python train.py --n_head=3 --head_dim=64 --norm="layernorm" --qk_norm=false
Each number is 500 + 40 x the weight over the matrix's rms, rounded and kept within 0 to 999. Layers, rows and columns count from 0. Numbers have three digits each.

# layer 2 MLP down (transposed), 768x192, rms 0.0522, rows 414-447, columns 0-95
541491484504521487556543528457558486483469475448538529510503474420527511502490458471463536487500478450473504477450504555487459543447481504463505529438539541571490483486502513494534503590532479397474485463456464509589535477531568507515473585441509447589516443508473485568505497515517524507
514552411493496588486520468529521513509459489535526558488459482536466589482449549505523434483428416508538528435544491524486529490566531504485463507456493565449495582554472511496498582541454492475519482467541458538557557449488542517547514523513543478432418513538519546493458511540537505439
461459484509489502596543513477457458471475480505455488515528407426522504594504519463478505513510475507538509509480519506513515440460467454547606511575536464518555510504531495496618475504554495563466524415506496506539556532530544471546503498467524416527561526430533527463538487532568510636
544459487463417522433427452451502474500527479472490418478482557486449444486587525508437510482526519498564576524526542529512540436437562417462469503495513505531510435486600473462501484532568496499504474505450486486513507452473516540467491500498464562470452506472421500417557545473500484562
542539524490434501544472504537484476509502472492510519530392495566449499539501503538539506467510491444523472554506534496571506503481501533506520525496455497444499477559506485463530485422486549532478512487474511515414499539513531485468525444558495482552502567483548467439548532446531534478
533508551401513454472570486419509525520485416511540492480514523463540525522568495602496420499436533550429447542517419490490490530494557575418537527479459556479503515499512546415451509402510516528397474475482504590444509527468506517464560454522441485467497526521471522515518509455557475547
537471603506520486469495478497509540505434501480533474520516539453448449564511537490551505473497487545502456508427539482452472503471478490529473572593553492522437474460480519463532406490518417488471538538460497547503503478546485506532531537533539527504445538510525523508490513469439435456
504457532544487551476452501506463464543537485524493558419553517528487484554474558555521550490458536507512556548551612508566496468488435491534444488539512466493440540472439501490491459473525440503516506521550536530528503475490502528538499519545476520515488547533475456506531462508447453496
479580446529463464469522529428500548492516496508533484490475538548522483436524524489456533515465480479530464464480489523460539490507461566528541480456523537488436473507530474481466514624549554538485497574559462521517457519483531486472516554567460413491517467481539448475482477441536536539
503582487572536458490477488485462512496532513508483446504468465450511542477445554542414445527435504477480516535529487508456521474518446501440549512460529480549550473537550526546442535546454473478482490585508521470590578509427512488461522538487534457544464495558567495483497480515512506494
513492500502493550572530529533539491488453475491449488497584494516432467475506523453485502530506430544538473505520454486479504514473537453522484506526503484503436511526562558452582527561536502527527474527504537495518480414481508496528493472532486464485479495502488488577501551485522470466
607411477544589447570462505488483483523620478578506479494486471500492551468474486444566509496466476561467526547549504516469523430503458524491594518509536499500516526403486614458497474496479524499583468488448517460515516481473477546534517481560508546488504610465488472481490462471473450497
511496525557524489534463510473555492580468545493457462539457499484514536469432505513524479513476517454554516539486471584530485596496506500499548529485544532481506536487549522491486484500531529542478552441498502513480503473488484525456492492484475506537414505496518550442551469449564490466
478454379425452498514557388525429492514529532489518477533471500521428434483513552499514487484510523472468497439484524513536485553562534554455478460467492497481500540421373487549453536499460494478452506363491477527451490475415522439498496435560551500518493494534522465485502564454432473568
504469477491486471608546476507420552561472523549482504461493518465491496542479454512514540553497514519477577481585468476482542453541462480473545476484523525553495402536443512555456533469474524514443504509549509519555487517514487514535488534424482501473512479568554540486463570454558481581
529515525471445568542486524556559492485509541536560511495511485539522479494460484533470511480462429517498518474516580465522515421463497456557529424502556511545432467548571515463536536521470499471461485567517528489506495472430507469501536549483496511542493507428546466510434506532508544482
535453544481546468492461445527521483502642573405453427523453519476511428517481508436565450518545476528481559471510521471442486558443412498480545503477525446493539504479487460425510439510455550494559487546447483598506542540486578500561496500481462568487409498450507500473502531522533445502
534427524527556521546525480574524468541475472520474473579544538501465462510516493435468482468477497557496464496534398471552499504480538565492472472514508495515533556539520477543563434556512528475501467526488514535467484445512514537507528475497528424546520433487485478520485542531455523443
506452426472487485554577488532494494601436484498429501560547496419489491505515462485476511532499549560475405549461487527503500457471482492477527479476483483493563529457434513495475551491461456492496510527460544456467518482496508532524520575399473446519456472567481552495523467443496479527
557502543499473545530455520523539501539494452498511614498499479551546501515475443481436452543566523499549536586574553545509482529494555507482573464427555484515531545537486533535570430548497459411488526437478471502500503527532506512562479530490507498521475510515562488554528530547500444459
536489476447483489566455523518549552499542483514554499455496553497471505530474538482540472429507439525510457535495523531558462491479538512510463511490529510489519489578517522482450493453452509474548475472467456545553518523478452465500538547517494479452521538466505532520436502515541460487
500520465544531569485543498488517499505526450547471467545494398506507536493589495506518525538542481465451448523471415449493519569490553499564464493460517574461470487494478594483564517496446477484522499507544479532419468496501495496503492535546573496514454537505459505461458490501486521510
508514504501488485474509485503534566548456568490490538551516515496440508565434461466520488519493490562385484456479512555529559468493546500479539472542557435479513455464545456536530457486524536479487497505451498514515511446460526497489468514509499516488524442464520521475442472511529490477
531421516461541495464524520500529467489535484540457506553466532457543536484483482450479558539538486506532506513496522459497514510464546417512510474481466545487461513495442493500485502536517463525489465480518430542469530535508508455476534454524471546481477471511514450528433464551486499485
454504580503454563515481472468538497538526492521452463475445596517471512513512544509493460469501486556466535432512583498533509459497561500476508432447525530490471479488505492457468491485450505540462462461506547518537497510496456535505531447480499505511425445428484523503569420517477534502
494472564527506558497584508516491539463545515523474519523563498479497527467508516464454506531536526561503528441517499479474497554561469456521475513553541559487566461587490508510551522430559487540486586480471542529472471521470540456454451478423483572526539528443496503537485495473547553570
459538497454501460468478520495433521431522466467516471517474517512454495513455479557463462439548525459540526457535522498493518498507473488461510444512544548535508449480535433534516542553491535480528574522449513531508490472537564477460571497468447534471419570555527562513508521509527486476
487492546399538486499491465482444524428434502470519432439548505505471468535507532502469492497536517493555561518485549520371442510531495544467483477573500479494521520519488528470481500485514461503460528476508488498482504442537482466470499523479488561513448507514507515530516499454484471588
524514517501492437527476468542460548492490465499528514508495476463510507483523508493520515478493553500521479512535453534481506492475603486456429475473497543523451533475499508436485504562447523490537520509523442493507442511463522397493497517487556535482474439472454525442469537480521496482
520487434499459504504481443450494441461495479500494534543493501417518515547447505540510481487480540453491519448491522537564535455526450502468444396604446471530507474518476449498474555553533548539429507506550479439515498552507543579502462553527530492516486434506481522567479543443535533529
456515497504446551532482554502549490472508501473476498488485508537550470453462518555432436538547489531511421525500562495471460496420545529519486509519572505516526457492566518507459518500515482494479459513458474522508520496471493474453458507443516485438539407474491456444482522536496529506
435552470439523546475514521528450556493512521470474557468509515510488524457428526545565475481537491554472472573476467503449487504516512505503550555560530507487548435452519585459404487487561467444513527558565583442510511494497537479515419431489548544457524506510507535495489499620530510490
536518540440476495568580399512454515520488491511489480461549510469555505502518504538508463482513582492437526589481493520469496532552491521481513557541463483460534543498504509563485505506498491539506471445505546517511542515548428508603492467434521441497545487583530560599513448560490496529
523499533578509445472463509479492475456489533490537613446520468510491552516501513542522539472537534462457499503418414495570503469537524573503442528473547455534520419482453502513489507451499499617522460437527481558478521533492552555554542473547504488500450572427433454504531474538512532441
# layer 2 MLP up, 768x192, rms 0.0522, rows 415-448, columns 0-95
447420510524611494468497467475510503561517501485494504463440593465493501477478439457465525460483445546473493514546450536473567556461537537500478504489533502511437446452558543459577499464509499443574523546384564467527545527514551471506515484608463552493474551543510516492478498551425472487
576531458523542528466523494458448460450504491499493494526506456538537571521479512526461511519476502522521406483564467508582499463550476544494528511543519514484519482500456579518489446571488437416502535487490492481488450474426513522524494548485432526602510534534516445541519434505483467511
530541533484535397577514469517477575471595556447518548501493525498555510398494492469532492473598487589492518451461495503474503561547494523455535522470466556440421463497513455563546518470495492531474557503491537568514483589421584535505463485462506485474512457546417460517562406539520550495
509444420554520479451491517549499510488533522529474519433578486495517513461484469490424454487506484469513513517534431485521539530553499509459546506441575554545490426508443505492446521468538549390483554510418506519556562518446499472487491543458465472500481492472481527498489564499488504455
482549509473465565462513473443516504570424453572493552404522519558561495451490425550445429522563521503487500543407489504547500520554471504530508632489439558566614512407408555475414404408575430497526470454534504510477447488532505535491581542472516485517543427504456540426501494489534495492
522524475530511456544521554510489535573506506472503477530422448504494585517468429535447535496538559497497546498527409479531570523507523477458585499417573490497564468505575465557512514493552523470504465504495449492500516472501533509474477445493517441493578448434580499547493479459572485583
429519551486551521469547568456560453489485582436563458558496520451550524452487461478516453473543569475478463494555442524494496574548463428556513513463481527491512510516558485506495552490467553526495534534507434487485504517494503514550483569513432450513466447516444489485448568529572467515
480471479525404485594548515514461507494460419558442554493446531546538577496479573520482478517505456496502486447417466566530442519499406526469516503486492536497471538553498412525520458472514491458530457501457437503505421431435466593540469522507505480515497503521514509504507437563476576490
513498543471509479508509495533586488496530494495470510471435499523528505554478533484473438508471520590510484529482465464545527588487486532459532510511491479464600532503550498552442461478420479518527484514543506480496480544434505514509459539496489446494483515584561455490453505579506508450
510574475471538508475505434502532492504504518533571501502507505541483492539480525505511527506549476482509491423495517541526524452540567488457496485476540583519563519521529478481505464492544523487510568508456576493515565499481489632503477477492518498491535464489486443499481445513471488510
472481571467556530459431418425530458547527597584496499573470540514527502556528564473562473492509479475510503387476476507514445488473464474435584534511575581553538494485455501397552478500551508562397491504499478543448537530563431483485545527506446515520523555449486508512511472485491478516
481471550503472566486523506564440505487421517468480479470536443525540534518482488472469471479490540462511437530489500520527590487478514513539450477429584451519562516415476528528517510529511517469529502497575526495576562451574499501499487493527491563447513476511498483518537507502421510537
570572477475471480530497470537458482497468499471394500583426467555503440498495596473515594434461536499488560489481542501463551503498417474471507484537532491481447524481520480490549469524543489521474553496509540447508459543430482488477447431515504525491499456549504434479494430459477480534
526521483520489510564464399459523503490531452441529470502472525444570493467483559518494477528606490552490513518486516513523508548434545516472544496570507507427482521421540510556490455564559454439478525429530497484492527475530485500533484443533531508471489453489444450561504471492513426501
562453501484564480528522528512509576454535559426433428498484405491534561418493515490442510591557589478495488544552503531499495555574519505482480486532490488520549457515476542458503509464619484433495551530482465489559568478436511486468530456544592563510449491499522474507535505500484464510
539514545480522527478554535516539498457526523510507519572534510521420516491489490507475529553440487466503486434467490455521518524587517483576579452444481474496567479494458458409473458486612576457576563561557405538538480578509515542527436528441521513478512529500509512443536488468482495460
492518581475455519505509487428540539450466559495472524504460531430517597472473492553516552574533459514470463568525533506490471515491475501501552522521514566501495569524498455469500530494442505548470549482510510511474478613440471465456526451499452462515484555462531469502532476482486533517
473487427510491483551549476472537559471525562464457400514410546488505513546505511493512512521500500521454420476452560540434533491474529473467539504538500499486525513502479523537507470513577466519504450514482545530529492523472505445562467513472502493497451511509523476519557486488477445532
562512549482458489547466550492454480561473469524456510492443517512527501513532481504407525551543540507486573509482484466452494457471496534493510531495420484473469458430524534540497502489474459527519540516502466471503518471547505506433461494586451429529525452508476529530583444512509546478
499453490460507544451469530550511500471528564589553493503523468473526494596541516446424516532513500493523440558518496515473557496513509535566441515552544537535537552447569505542495549486470489516476440478529481540490448493490494484474520474539567540516482429476464551504516468529466492517
497525522430460491445519497516489469525453525488566485553527569467472516490477474425502542457493548479524505523457645510509521451534535490522477475456505550480496542507510476459518434492466527483524570489486510509507535510508360548450565536507445477514455498460464485484469485528525434501
461605443515542539493495469479537545563580534484503501510542498402557465476562485465546523449445510472521456474538510543448480469521518521499486536522470549456532528443504519493468607501509483465506583448500544453471525506512484458534552548520465548471465502544486497524430465509537447503
526527506463503518492574494515455609505448525451463445442514513446507538520457545493559438457503437560446504482524484535515549475554540518489556499510544487525447538411524497494478497495510410481514442478484470493448499509517484437547518433542464479490464503485500444529532489512444522531
498560464434512521558463540547538439467464455491596532478479523466507547526477494491497514458527539563501439535543468495522496503485519438554414512463471462405502512509510589544515495480486490532522524445545459500488506467481488523461448492500555526449445479522454535528462475433495451481
450425495541507455492510494546565518456491537553492527517549481436531492526551530522497502505329539487513556572517487530492455572471489477452501479474479497536547487498506497455538529487534456558474522456532378511501509446489495508469497470416504507453456539475493470538473518528482563502
529490467453540457522524494518502483483475541484529467495503537509528460477477522511526537515468524453548556505516501475445560552503521470407484523461497546521494577485447490528513485519460542479530569432495460424413446534415529469477488487517464477488458563569477554477487450494490507482
502491454479513573536521532494500537456507561515458522499455461498513519522490510479517472429493554470457519413399464465539540508531477425553539528473481473516489529509555435532557516431517461499544461565491500582417540469498514490544476517456578460568546524531454497525543473477530525419
487519512486571583491443506478510555483473523515433445464580490502524496453547478482476489508463513451526494541510475525516524462451478434545500502561524568530506494477475494499456541539537483528494482501517507597564459490554482512446477557472507551602493487496513544499510464515465434527
512494518491491514476544478528487500469521520440510603485461468517510479520563538498535481514461524482586585550401552492507552556495391451473486555494499514474492550405514503505485468519477496462490461490506525505539452502493515516538441509533527531512468498526466519468471395447531540465
553509509516536573467421466508467411495507567540515534436564485406459474563469493462513549456458462467508531583469526483522541495519482452518496516498524524528451570534520583536481450488506507472540535516460542437526523528560392454492448554491521522577397491486530500534485507495437477412
569510527518493494439487555481477508492483493462532537492493493524497520522499457470427527526533454476514491490452513455557523473438438464518407507445510479469509541463507475511458474546461527475520509477515479556487463478497532517476501530518488501496448446532476467459460496462502595484
536500489504458476481488502495539528523591508528494442507480493514512562529474527530493515503540496432494474480495521443515522558537601498517498518503477476496500481484511459515470505510509474488526460503509517497506500513496472439560501491479505555461522555493532455494490448539482552467
502473546437521543471532550499571516530436461420549576572422481487456574435476503476606568525491459515509490530466451503475534499532523482570524520572519425521516538496515471445519521475509468503528449482474441466569507539410459509511507482479483499485531579555541497497547574453514400467
577533506503542526507464527510532532489461463507510458493496510461585513488579507467518470517530484475566507512433497488537533467545512474508506478477491555547555458429436491504482516532553531502466463525501428475443510488456508602478501521506462457470517496460484549509544517563486598497